From a checkpoint of a small transformer trained on Wikipedia: LayerNorm before each block.
Each number is 128 + 24 x the weight over the matrix's rms, rounded and kept within 0 to 255. Layers, rows and columns count from 0.

# layer 12 MLP down (transposed), 768x256, rms 0.0654, rows 299-323, columns 128-191
[[ 88 130 137  87 111 110  82 143 142 122 133 140 112 110  81 124 134 133 138  77 110 115 112 148 158  81 134 121 145  83  97 121 133 182 122 137 133 115 115 152 145 128 130 103 156 153 111 131 147 107 111 114 147 139 110 157 120 133 145 101  93 119 105 141]
 [119 128 155 127 155 147  98 143 147 174 153 118 112 106  78 168 158  90  80 106 100 130 108 121 133 101 112 115 129 105 129  90 166 115  85 114 189 162 117 149 118  96  97 125 177 120  76 165 113  77 133 138 169 137 117 125 128 136 138  69 190  84 143 182]
 [120 141 127 124 153 140 129 115 158 162 177 129 180 152 123 132  92  90 112 178 103 138 108  91 154 145 157 157 159  94 130 118 143 156 136  89  92 127 115 130 137 133 136  68 108 108 118 150 144 154 129 118 110 153 109 145 126 146 135 108 130 123 149 133]
 [130 133 117 123 130 156 140  99  88 144 132 156  99 168 115 122 114 121 117 134 132 114 120 131  99 160 144  96 118 144 133 121 130 111  99 100 152 156 133 111 131 136 129 120 150 138  93 136 161 148 122 115 133 139  97 113 118 162 116 143 131 137 132 145]
 [ 62  91  94 128 130 111 116 128 156 164  82 115 139 130 124 120 126 140 117 154 108 118 145 142 153 131 115 177 131 115 119 124 124 148 109 108 153  93 111 122 106 162 105 136 163 111 118 109 127 138  87 148 126 137 128 129  77 119 142 104 117  67 126 113]
 [139 115 154 107 122 126 121 118 127 127 137  96 122 111 124 159 134  93 145  92 141  76 209 143 204 121 116 127 108 137 114 125 128 170 142 171 138 123 214  73 189 123 156 131 130  98 125  78 138 108 108 102 135 170 187 143 122 154  53 149  63 125 148 148]
 [119 135 155 161 155 129 135 148 147 128 127 153 150 133 103 109 154  87 157 120 137 162 131 122 161 107 101 136 125 158 121 114  89 141 137 192 130 129 143 186  98 111 100 127 117 127 126 137 136 120 146 118 148 129 117 108 120 142 136 102 126 122 108 109]
 [106 151 157 179  71 114 107 163 130 130  70  98  95 142  86 141 139  93 103 140 126 122 136 150 127 140 154 141 140 156 132 125 106  92 150  87 106  97 142 107 140 174 113 145 122 125 119 129 131 145 166 128 145 139 183 150 155 125 131 165 131 119 124 115]
 [122 139 154 115 140 121  94 121 170 158 106 137 147 148 114 144  91 114 155 110 121  98 113 104 129 119 122 120 157  70 117 113 125 153  96 113 132 138 144 166 119 102 121 157 136 109 139 139 133 117 146 140 161 102 139  95 143 113 152 141 132 125 124 164]
 [127 138 129 112 139 111 105 161  99  96 102 147 136 119 118 155  89 123 116  92 100 116 116  84 121 168 126 141 116 114 171 131 155 113 144  66 112 142  92 124 125 104 143 138 139 124 112 139 138 117 138 169  87 168 103 125 129 133 141 147 153 142 146 133]
 [115  63 155 151 158 107 111 147 146 166 136 103 157 101 161 124 134 158  99 125 164 102 123 133 160 131 117 114 106 152 138  99 141  93 137 122 147 123 103 152 150 116 140 138 120  93 161 135 146 159 114 131  98 115 149 105 110 122 133 137 150 196 138 131]
 [126 118 163 118 103 144 117 126 129 147 153 156 115 112 110 114 112 128 145 104 138 136 137 178 130 164 125 133 134 148 157 136 116 122  93 143 148 104 120 109 146 122 149  99 132 151 123 124 132  94  65 122 136 120 113 112 156 133 122 124 136 138 137 166]
 [105 163  91 142 113 112 148 148 181 194 155 136 120 159 121 101  85 125 123 110  76 108  85 131  58 136 157 135 170  97 167 136 125  94 150 129 109 127 135 135 128 112 102 138  81 126 139 132  76 178 152 146 169 131 152 113 117 117  91 111 146 134 116 107]
 [103  95 138 125  87 120 143 164 128 121 100 143 126  89 161 153 110 110 128 123 114 130 114 154 100 166 121  95 153 134 156  87 119 144 116 137  98 143 136  95  95 124  95 201 161 117 134 113 124 110 103 144 121 144 149 137 181  91 146 175 145 139  92 131]
 [107  80 110  88 126 155 134 183 163  93 113 143 127 137 182 160 142 133 150 154 133  93 118 134  84 128 123 114 174  75 167 141 158  78 130 114 111 112 147  85 123  93 157 186  81 152 156 121 126 161 147 112 121 100 144 130 112 135 123 151 131 201 151  95]
 [134 100 123  94 117 128 194 131 120 146 125 143 132 143  97 110 152 150 129 134 158 144 151  89 131 150 133 115 142 132 149 126 100 126  97  92 142 166  85 140 117 132 111 134 126 101 105 163 120 135 143 134 141 138 120 115  97 160 151 146 143 154 141  90]
 [146 152 111 113 130 101  90 125 125  98 153 128 127 144 122 140 138  93 115 133 108 120 111 133 103 126 132 152  92 158 161 131 128 119 117 129 153 113  91 137 155 120 105 126 148 166 137 151 132 123 171 149 141 100 122 107 120 168 147 110 131 118 129 149]
 [119 111 147 121 150 121 159 176 134 110 150 157 149 134  99 107 154 147 171 120  97 146 131 134  76 124 161 152 112 123 175 110 134 129 165 133 134 161 145 117  94 133 121 126 112 142 109 147 133 123  96 160 112 141 103 177 113 123  78 126 118  51 136 108]
 [152 123 148 138 106 162 116 126 159 167 134 174 141 129 118 106 102 128 184 196 137 114  79 150 164 128 103 127 121 158 132 142 120 122  72 137 129 102 110 126 135 136 153 151  98 139 100 132 131  94 113 120 139 167 117 106  90  90 124 136  93 162 125 186]
 [109 139  96 148  54 124 103 158 118 158  91 130 139 143 139 131 146 124 162 119  80 106 103 170 144  96 114 107 158 127 123 100 157 128 131 101 109 166 118 118 101 139 116 110 116 128 162 109 114  96 113 133 115 114 142 147 148 151  94 115 130 158 107 157]
 [104 128 163  98 105  93 119 117 105 143 140 121 145  85  95 117 125 109 115 121 133 126 105 137 145  99 135 101 127 118 110 114 104 123 133 101 125 145 120 100  99  89 136 170 137 153  95 160 154 127 127 150 114 111 110 155  95 109 134 166 130  91 110 109]
 [137 109 136 119 125 117 127 150 121 141 131 119 136 129 153 140  71 152 172 155 101 145  83 129 166  92 137 129 156  81 114 112 129 106 133 120 116 177 176 111 114 123 113 116 113 128 113 125 128 162 133 125 128  78  88 132  68 145  85 148 112 147 143 119]
 [157  91 121 152 123 104 118 108 109  86 148 132 142 121 113 114 132 172 146 164 129 106 150  97 125  96 137 145 166 138 135 103 109 184 153 135 120 165 124 174 118 104 130 144 132 142 190 143 129 162 123 107 136  96 132 128 110  89 163 141 114 121 110 122]
 [142  91 120 117 143 123 101 117  97 126 112 154 144 115 157 115 148 114 142 126 109 152 104 139 160 158 121 112 111 116 135 129 134 140 133 107 132  84 158 124 125  82  95 141 115 110 136  91 108 152 123 114 124 109 114 121 162 119 135 152 144 133 153 109]
 [118  89 162 120 121 125  78 141 129 112 133 143 140 110 117 111  95 103 136 128 117 104 123 167 144 156 137 127  99 112 125 164 128 138 120 169 144 120  98 117 102 121  91 109 129 158 173 122 139 158  95 119 113 131 108 120 138 139 138 139 113 130 156 117]]
# layer 12 MLP up, 768x256, rms 0.065, rows 300-323, columns 128-191
[[119 105 106  70  77 109 118  65 129 123 105 147 109 110 119  99 168 155 107 133 172 101 144 132 120 112 131 165 147 153 148 118  80 121 144 119 173 122  81 164  98  97  77 125 127  95 156  98  60  76 128 160 116 123 155 116  91 105 141 142 124 108 141 139]
 [113 137 122 129 114 120 132  79 103  72  80 128  87 107 143  86 115 145 107 128 194 130  88 132 116 149 112 129 112 148 116 143 142 123 102 124 156 137 107 106 142 126 131 115 148 139 112 104 127 127 130 131 111 165 124 132 128 123 135 141 139 174 105 183]
 [110 158 121 102 114 150 114  97 148 192 118 125 121 106 142 113 105 121  91 120 138 103 119 121 168  89 138 166 133 141  81 142 108  75 141  71 122 119 135 142 115 169 118 183  88 154  99 111  83 113 144 123 145 104 127 126 134 121 112 182 113 134 124 102]
 [103 169 108 102 138 133 111 100 118  97  91 132 148 137 173  92 123 121 146 131 105  92 145 162 105  96 126 148 108 147  89 144 136 127 143 119 187 152 138 155  72 169 116 107 125 110 126 154 115 153  99 135 131 101 116 129 159 115  85 162 142 136 149 136]
 [ 97 140 108 114  75 181 105  91  99 144  71 130 152 113 143 139 106  68 109 194 126 133 132  98 103 148 139 116 128 141 124 159 175 105 124 202 113 161 158 123 140 158 112 132 129 112  97 114 119  78 125 142  88 137 115 128  89 143  78 140 102  92 114 129]
 [ 93 125 127 109 147 168 155 121 147 133  97 130 101 116 136 151 147 146  89 138 158 147 120 115 114 113 119  92 138 136 104 148 134  73  94 101 108 178 111 113 143 152 135 143 125 101 150 107 132 133 164 120 100 124  74 122 133 167  89 139  87 126 119 148]
 [110 103  88 132 133 119 135 107 122 133 150 133 138 118 166 119 129 140 169 148 152 114 124 130 148  95  90 134  98 120 124 144 124 146 143 115  85 168 108 144 124 154 119 107 106 151 181 123  81 103 155  91 127 128  97 123  82 107 152  91 109 133 129 117]
 [ 82 101  49  98 121 133  61 174 137 157 115 160 146 106 104 110 164 130 162 130 111 130 121 119 161 122 141 114 140 139 142 115 120 120 139 130 108 120 106 106 123 123 110 130 141 123 102 102 120 126  97 121 120 135 129 152  88 135 114 117 146 128 152 149]
 [141 125 106 129 101 133 164  91 131 149 158  93 103 139 126 120 136 150 149 129 155 105 110 152 116  76 116 127 108 124 101 133 101 141 116 162 150 164 127 163 124 152 128  98 120 105 169 108 101  83 116 123 152  96 142 132 142 130 120 122 103 149 152 141]
 [ 90 150 140 115 135 105 124 101 122  92 161 103 125 123 155 122 130 117 111 128 127 136 146 170 114  72 109 175 140 129 138 131 126 106  69  99 155 144 180 150 116 151  94 116 119 145  92  98 142 109 125  94 178 102  92 109  97 132 128 139  78 128 148  88]
 [116 131 119 139 129 140 119 122 178 126 126 132  98 113 149 147 169 117 149 163 130 128 147  91 136 131  94 138  93 109 141 163 115 122 118 124 153 147 148 135 113 153 107 138  82 110 114 133 113 112 130  93 126 100 122 121 112 136 125 102 110 133 164  86]
 [ 86 126 121 123 157 100 143 130 144 104 127 119 112 163  97 157 112 110 152 145 121  88 132 132 138 100  92 131 113 125 104 137  99 133 147 127 135 150 118 155 108 157 130 138 130 136 121 111 101 114 170 138 142 122 154 143  87 147 149 126  91 126 199  98]
 [103 200 105  73  97  92 121 106 127 118 109 110 115 102 116 110 123 122  89 141 143 178 106 123 130 119 113 171 132  94  76 157 147 116 119 124 153 151  80 124 105 150 140 111 156 126  89 170 123 122 123 118 116 113  94 143 143 161 104 132 112 108 129 153]
 [142 111 104  99  89 114 118 130 125 102 106 123 104 112 144 118 124  93 123 150 137 107 117 182 118 118  91 119 107 112 123 137 132 111 124 135  96 110 138 122 100 113 144 138 108  82 152 137 116 125 162 100  88 117 118 153 164 144 130 167 144 141 154 120]
 [132 109 123 110 116 114 134 105 148 105 183 111 121 151 142 131 147 124 148 163 137 111 125 146 135 115 109 123 167 152 111 146 124  89 127 158 155 152  91  97 114 110 104 145 109 107 156 121 130 144  82 133 138  96 154  85 110 144 156 182 112 150 143 153]
 [ 83 115 141  83 130 168 144 106 125 172  89  87 127  83 153 135  97 136 121 144 112 152 156 155 131 129 124 146 102 129 131 168 122 138  74 135 130 128 168 145 111 176  99 120 105 121 115 134  97 111 108 111  82 118 132 155 140 103  97 142 133 137 119 108]
 [129 148 114 111 113  99 146 109 127 111 130 109  80 149 167 120 166 137 115 132 140 159 155 119 131  99 102  90 104 131 126 131 124 128 129 161 105 123 133 107 103 124 127  89 117 149 127  96 126 125 157  94 100 145 158 138 136 157 165 146 119 149 200 140]
 [129 129 135 113 117 139 133 127 146 166 133 147 131 129 149 132  92 140 126 160 137 151 114 191 133 101 120 159 140 172 107 118  98 109 135 181 113 125  74 124 101 107 114 143 111 105 119 146 123  85 105  79 105 176 105 106 120 150 133 120 111 123 124 146]
 [110 117 104  99 137 149 152  84 133  77 116  92 115 163 145 130 137 122 161 146 157  79 119 117 129 112 113 135 117 123 151 139 129 113  88 100 124 143 160 129  81 151 129  92 122 147 148 131  99 160 107 158 169 165 155 119  96 154 139 129 121 149 139  86]
 [ 88 113  99 147 116 109 100  96 119 132 129 160 131 145 125 102 116 139 147 110 113 133 124 125 142 139 123 109 126 114 143 165 118 127  83 105 117 134 100 103 134 138 122 104  57 133 176 157 113 166 182 130  98 149 105 119 137 153 133  80 137 147 124 139]
 [110 176  81 124 147 107 104  96 141 121 126 119  91 166 128 150 106 119 145 111 148 162 115  98  87 123 111  75 144 115 138 175 114 136 121 145 127 163 129 166 142 140 146  99 102 107 100 110 113  72 118  83 146 103 145 104 137 115 131 157 119  89 139 143]
 [118 155  92 132 136 138  89 100 131 104 128 107 109 158 134 112 144 141 113 120 144 164 126 106 141 143 107 124 137 132  88 208 140  99 103  98  85 135 123 122 150 158 114 126  84 132  96 146 113 113 144 132  78 128  96 115 130 148 173 119  92 126 132 137]
 [ 97 133 135 144 104 122 116 122 143  99 123 144 100 142 169  75 166 164 117 127 155 119 114 108 145  89 118 125 128 161  97 133 149 114 147 119 115 107 124 130  91 122 108 131 121 182 140 107 100 132 121 141 116 115 134 146 129 128 121 141 117 105 168 121]
 [133 144 122 150 165 109 174 111 111 128  99  76 111 133 159 158 124  90 156 136 128 133 128 105  94 128 119 161 147 124 115 134 168 106 111 114  81 116 180 123 116 133 121 165 121  96 116 120 104 145 148  80 145 115 153 124  79 143 125 138 141 125 137 114]]